Each number is 128 + 32 x the weight over its row's rms, rounded and kept within 0 to 255. Layers, rows and columns count from 0. Numbers have three digits each. The size before them is the row's rms in percent of the matrix's.

# q: layer 4 attention query, 448x224, rms 0.0745, rows 31-58, columns 0-111
# k: layer 4 attention key, 448x224, rms 0.0758, rows 31-58, columns 0-111
q31 105:094147161140072157118136133186114133147111108158165135123090130124095118155131109079147126136122144129138066093131128186143112144140152067127110129127128121134154149184147183097049141069131151124120124158122171097128095199114094125148170027133117075164147076134129047134109151200076177111149097114117188153103144126131159082163123196110
k31 104:074087204158130134108063103147156088160134150098144142194092076139074133106139184154153134152167130087152130102082104149172141101119107121090071110085160124166138123156143127151129167157084119144150149123101151159120100089124127081171094085148111128114136079143156126161146101151081052106177167163120027094149142076111115136090072153145
q32 091:084095098086120053187136125139047119117103113102094162153162145127143160121128131109173145137105117150107153150162137127128142099102138127186168149146113123187148117170076149030139140195096129194139144108095101110178163142121146127099080172153144181099157143079128137169123171111091167104191172090120125126116119122120112159137114078169
k32 092:132148168130109143096082114078105180082181137085174153101118079158124144109172108102123116138145178117139087088106112077166154144125089139058156107144101104115114110136188154183105091043146156139136114155208117144136118141122176119146147113183164083079129148114196124112104141171141116143117098142135141134114137115129178144111112121182
q33 088:164123088169105087133135133072133103180088113122141118150143134146132095142100160194136139112112101134119105082163144095136156145114038125189109157108160095159088170136157083084157154139152097152144131119117128155158096077135106136191053138171107122123133191152150111088124131128101189102123138130121155187184124097111079148093142097093
k33 097:207156122116086117177077157115149115112097158110117155152106105139144080094156120168146122144164066146103088125149199121089143137047135163127122128178105144137083067155090115119127165181118142167087121169124125130184164172140147145083212097156132107152121097122171115070131121110169106072115085137099137095140127175153058111133130143126
q34 086:170090075124131116142146149121152111197142133129081154137149100116112153108134110132115164117075140139104161161116122132138124127142130126183151163147115106110157105197112144064147144129189045240142159181091101079147151141110110139109112148127129143148091113091117084137120053091166178133098160113109176159145125117081064151117170098115
k34 096:092165104135175073119125122112148144147136096103150145138164112112098120099103122150157111131158126113190083067065136098179145132074110137119183134150154127114103112098160172176145148136109143153149147127144159166113126139131115146164221130211173117174097153193160215126099129106128119102159144097095135130104142144142169158146100115177
q35 100:149154178118161141091156106095075194128111125111117144130115107037113180092226165110110161132106120112150105076177130120128165137088140096107146199156135104142107056117082173130148130068178121119111160140169133116161162120185182116093110133133132109144104122118113125137145106138102217135110172127104138087055112171167115145087167073033
k35 108:114124183123128129174141133111121119156106115121162164134167167166159114082134117082154108192152093112144138172106135127130156122101144168127199121132136164101169127149188154109098115129114141131047148205144177120086133092174149114137137117130130194207105085108175124117159141109183158124185126082167115100113114159077146164101111144126
q36 092:137117148138128099125132135107134130128100123134151164094154105087145104101129126121119157138089160112121092043134147071144159141126079125200159151101081131149089184092160126122109160102140117113101109163091093125113160109150163108126138123123191137088161138144138140147134135179108170146135087154183073160078180127185076106062128120096
k36 103:200187129146121134136141137168127156100123132104140110087175087082127199129137135111119109113130079138184086127149216179147168083128145108171127165176170112143202145145138060091125147113144071142133119139213091068110111066110134147139100122021158148190165172120117126073072140148138148110121133119186125130135115090121177131077136126123
q37 100:120108104143097117109158159079175186218130063130107169102103081099146129158117108107105141168114153175118149137129107071104121113153149132177126094131111078185172114131136155080155126135158103136144112207114102095170156143135075174077108189099116083126136138144137070111145084130150099113071121119129147121141104149158112155081169064119
k37 090:090070085108161078157185124151133121169124127128159122108143121131122147168068147136140123168130106101187084131158168150129102165162069120186176089140189112135130126099200143149130194104096102154124107088126110129138093124127061144148125122161185180180147147088160207055147170065089129171110184149131128196120115132115107118095127081151
q38 094:108119153080129065106131137124120121130103130166160084153139117176109189131096163101148156129103074142123117109131069116164086113115112148114113126148101131144054142125152087141083120107104178093112152120091151159100099138129129181135176077197171158112123137117084149104145091168155154147135061154118090204126163084117084097160058104119
k38 091:138141118132134162121135090163148145078131121127101052151176147123127174170082127144160110128154133145165186202113092097127129092188168154152076174090141113119142102150149163129135151124153119070143141126055109151121064155110153104117045155116065121136168129079087073159126098107155119163160144125087124098137141142112158078109119149071
q39 085:102174123104117102173114070175084111079130118144087122150144118156146125097101115116143152142082169167171132094129089145174123120158107133106120114117092121136110176071113098163119133106107124069113140132087123144140091121114185115135172130138188143146106162135081103099102129213100135112104105116173094121111161104133151144076073158138
k39 080:181131098145082211110185078140128165079158144110135096109154118109094152129195178153135128101137154071172135131145151148107050121151159089150091105088124085137119127162159092046092158106167110105132156082139112062093145110105109147093065129020136163142181123088118035163075115133172112187094091111139079091132164172105136129135130117072
q40 098:139177073087101171069135117078166121189162095123139131141114100090154132112144122150111193110123125124176135196053175127122102147163178084127183123118150086220132095124148136107138071175194141129089105099149041118165093130122104176103095153101189100094152111100088115130149089111165129161125104174084156117110135076118098087076159064150
k40 099:122043090118180084117156150121205139166089105115115130177140150182174100166116122142087081143161126142112115163126160143161097095166129139146147177145124129110140144151107140068163161150087170177078187138175113190143122095168111161132140142137133159139151096136113129116101122144200138171151177115158128128138145089092116116079071101165
q41 094:137129126131115160128106113140153176073118113123148094169141113092134217102124201132107140160189163058113085130162168129125120099133199165109094143183151120136158100179177141179144097101143180118079163125133059115100090141088116142101128116105073147065149112082183133101160100112105119143090122116103130136181010101157188115092111138157
k41 104:124082184121116114137194103108148137102142089102159196116037129153134116100123136126155143143159130112103165091100149139125139158116191136141165117168103152127140137137109134147121103151097137162123095190113153168157157153086128174128166102124127093191104087145146099132167069157152093093125103196160125197086121134134153140098174105127
q42 107:100086158147136170107139117130081126112092142117139187133140168144076156142124110172124133147082123145108100108209182108121130089108124172091153147085082124095139132068149132148121109049172188180153135151123109102154195175105106146145109077118136142128169153114114149103147185128112134094122130074126114059100116169157137146172141100082
k42 099:097110160172097118140125139129170152162171169141178190088089144093148128118137133135120121118140107102107092096066163119068175095113099159150157065117092102163186131105159098096125077134156123105134122154137151165120136103037158110165146174156138104120077062204134095107102117121072127202097080096141133164156172102160185177108143127137
q43 106:142105138152094147154118103155117152217116108135127137131126156131070155086120151152132111165116088086120135133156070192092137112155119077216189126129171152110150113102083124047162161114157193148120191198108115138134112185159145054164108095071146109176058098108142111148132114118096100175105158096117126184146125118090184130136178153161
k43 090:057120221114186125099116153164095134107105130144115151126087087069133072139169097111170142134103124128159091141064129097140056096111117114145120123061111106120131143099139112125105102126124128123184211115128160138084129152133172166098182124095131143186125115137152136173129092172209143121109109119146075080122129082112101116126100158118
q44 093:146132139128144141063169038136105179154137099162091104099086067123130135165162068181100182170116134082088150194117104181098142091132124102117153081068196126141118144096157133146125119120158086172080098141120172090147147135130141116156109182082184091115132150092098125123187137153107166124141093141096161160107093150144126111106138075142
k44 093:113127139053103121135174143138144093134123065134175161149114115097121155177106123122084115162178157132134086150169141145091140082131126109128180118155095209106192134101167142104137071168166134105131183158091127181067158084154100109169145110129157127166136136076159152115121101117173132111102128094172188140171128108099165093156078086100
q45 094:123096170077144141098134115153079122151159108174170125096145126170176115146120149119189123143137187110127091144108182087184131181180141183105163113145149147082212186171071121149114097145132109108113062116150127189100091103100140125133195119110221077152142188085110105087107127146104159107116095143136164128085077102149153158120109198136
k45 092:183136078104077127114063102092190144131194176092093121150085152043118148128132138111083179102128109157144097105133175073131110098181151085120127118134119137171114146092120116109124119145182126136101183144146143124123129102130103184126125134106107123162107118165173100169198119124120146144070107121154109176146113096108184134132114145083
q46 105:128148172118083099120117140153134217126139122165108098112162089161125130125098181105179190109095124151102134138101100162147072138183113118125097141138111100068106144205125162160093101087070107143116136141100126093122077159114126151107166138151123171072088104131159115119131106218124069177147100143140114158066163079069156130182140161125
k46 094:057111136161131131040167074157188147188139056120139128140119153152159185144210116132127074171131111119146159151175141165154106108141146145119133120118165132138168101117152185129129138183138131143140088097131109151121133127111077089174115100129077156162163162151134105187062122107056123069119161182097162133139110139171114149106118179089
q47 093:139162073067125147091173147197163098178128112127135126123097106103123144180140125143154097165136179087163130161104141067113136107105175100102182138171151195164133093115171177091136191109175082146084100125131108128115185132141093134149056129103075125156128124149166093129114184075160109137125125139113173111141068112188129118109164118116
k47 104:135119168120195078193085166086111113130088154155131176119101156162107155124095195147075156135088113134123098098103108143120129102088100113103143084101133114111079151156066088120092134150093103207135132101197162125126158120156144095108153069139181159093085103154133220112136100145127108123123141094211119152108122108163040114130126097158
q48 096:039137088160127156153153039156138132097156119128092110107150192110095136054191117092106232068129135105178107119129127100088102129148124109091106136156111112118119166111087149162088120129072146088073079125156131152133174119122117082112123134114119077136124194118137163155110155148078116106152117071092117093101102168131152132141155164238
k48 097:175069120099037086133134114151198099154160120117115173121122176098117103115198122150121124102123098111119134134118131163147163128127122117109137097109125189120083180113116113077060158105171108149165125123123102153102135091074122087144178070140157105174119150117143144119114147113103123118174202199104126131123118159118096126152140167116
q49 101:115166117171173113151112116114185149094114102137146098157110123156159079092126072137090162157094076183143122163056065143115093151122193147179113128104126120086147088175117092120125070131169148129097117136120085145127074096083106146132173073136087124128113112123155158128149121168105098136164106117119111118070155138121118097064095127106
k49 107:107031164081166133164096117152133150135107129130127120171151196169149077097072113168158099121191182055143142203110128178192118102110120169130042109143117178112147136111151104106126154123078134139078144139134119112148108095136128139133155142107133140149136140159102110134108052152154119123121183145112169113048168082084143117127135142145
q50 102:130140108073148141105111109116123071101138158064107105154097132111093172146127090071175093136154067130115160137148138144205073108125114123057120182109182072131172051092121130099091124142139137123182150079170142117180144107168142081140097191189143149161135130145047102129163197124153150116054174157074126132119172131140130115183113139091
k50 101:153145135157140123135080135127117127078118123152114163148160085137171156159069188153101146126172158143060139101119084206120098125114158121109121153139133109139091141176147103119131091110059176150107143101088090141071108105089130139133124151096147144075130148132169124084087140092126106115135108113139135081134183171121120151062103084108
q51 100:118147127102128145137214133126128077125103098104174137127162096102131140155106183127226140126118151141155136100102140144133130202082166109102160131181145082142014152123124123098152103141136128161091103134090139104155144144110091122093085130145139137116145148106143092105104094093174130188122027135077091143140123117215094103126170158105
k51 103:161132166128193111131057140131121126183113195114117111125126176142091118094100154158158100135126122111162140129129110148193154118133104114157140121103125131143194129132170095169103214147100096175126149107164158186116156138109115123107119147127171204143081084165115134104123167133147093161146155079209115070127085136160096127119151153108
q52 098:176116111148161121138105085151177094108174102104131115137126144125104092142102075117126105141156100117042105137161118125133104202172156120086143086168165171123145157142150130118126156183175126158132134132135134079110142140092092153095155095085149150144109086112175179160028123155119115090085165177067085155152058171087177150086174137172
k52 107:099102139109111076163132157148152090181159138118116133125092161101073096118102135172123104071142191129120149080096174146133097105157110160137106148111115139102097149099142115140118140144116076138161104157069132211142141095103153132163151114130100154165097129193135075173115144136127095081215130139100165132050167092150122130123113130094
q53 098:152176180145102124123123136153103196178146083176115185194130130134172097096095181061164094114171093172103084102128153107143115084190138155111181077158135089159127158111156170112129133133140221124103130056132132104144143123075115158179114124168086081181195092113148135156183124194077135122154140177095117153071169088103094127168137079149
k53 104:062104135194159152089176133117127152127107146115156156123092168099121120154131141083098151147097125138088143154142161077156151192175115203060085119177173139103162120137133107165126087144108115120144116228140175101110102054092131124117044140116147135124162159175155127186161096150135105145101186169088111141141143107158155222107088135080
q54 109:133080124197156138140136119160082132135105110139121138122144182163165097150130085111067097141045131139092118063173101176130092124104138132144055048157129110095186130058137084159117067151119078126100177155108099114156114139077113113115087139144084097116177173174159065122058118107073139088109172123167116103095198178125141097158090181078
k54 105:119143089133125129114127158136147093137149104157156099165158116092151087194136170150097111114164170138156124150139123159141055138116128130181150086118116128143117211078169138144097102125110101085108090094116201115151134105065166125169129170166183090131131169112099101166147106130148151169126096083108078072124126172122186165153167158148
q55 095:121185076121106122099135122136170110111114148076051136216171103103131179051151110132126107172107137118154116157138148133158130135125171156138168152079141086106166086140135162075123119170171132126143166138090112172069109175108082143051144070135088083132171144159095173207138150147163111145088142138099152113162104078097132110128164134112
k55 103:093143121193123176145110124130139110147113150179149154141098103192155126125108135101166153109115169123113097161111148157135096163135104127154140135125113124103110121075119091114154065150033119146093137108149121186077095184115113163136125088114116134111133076107120166091143093238178122151148098116097197154077163097120123134127095120101
q56 099:106101122159123113119106097184165194210108146133093106124146067135133106131091175108131140133196133089122149061127108090105099084135074094105137139111109155148133181114100133109157114158154143122086136176064125150141150089131127134125117092143102121142096168061117138208014162130144131139119137136148114151104110132204142140097129157154
k56 099:143145126132119176176157122165141128082136133084140126095142106116117135082115117176129137171073115168163138137149127114112086110135115211081136139133119085152086029142114069052147154119160114147112171158099098147109128147149106147129116099104148120163138136101158146040134125163113175147199200135196110151125101101147123132110115137123
q57 102:122101132130117119109148115099112194157084123158183099140137158109122113174153094121101095131101126100154135102143121116071153159125126136058137136136146140091077075145127112174142120093130112149104109127140147139112184165188115134156103175096120163145156137143139139100163125134116188105151068078069108150138118202145121167081106089115
k57 106:157108167082082112157121126131128137064133149172157124141158174084090136188124121136135148127172106107138117155150157139094177136124081145158161122178144155106121083151107166166139126108153110106144110143117143098093165116134143115115117112152087167152160164111129088112132133150146108109111172153209122162133104116077167108065168112170
q58 100:231060134130115141061100098158144115113139118093136124150139082170143070134099144100114113117139138094106184148132070189133118152134055131100103201102122126132196110134124143064128107194089173113115169139128099095164116092138216156118134097123146111188112161122129093088122136100093141106149105168112126189103152195179112106114109114203
k58 103:120138156103151100148163104151174125082126169127127120112143128037103115133153146156170081147201170142091118127154096144156045140181048101162122171130129077145142083151154137088095124082166132139102201113125106124163118095110057179135054071126108126138142124118138093052118131091138094128185103150144088092130115063149134199134205134135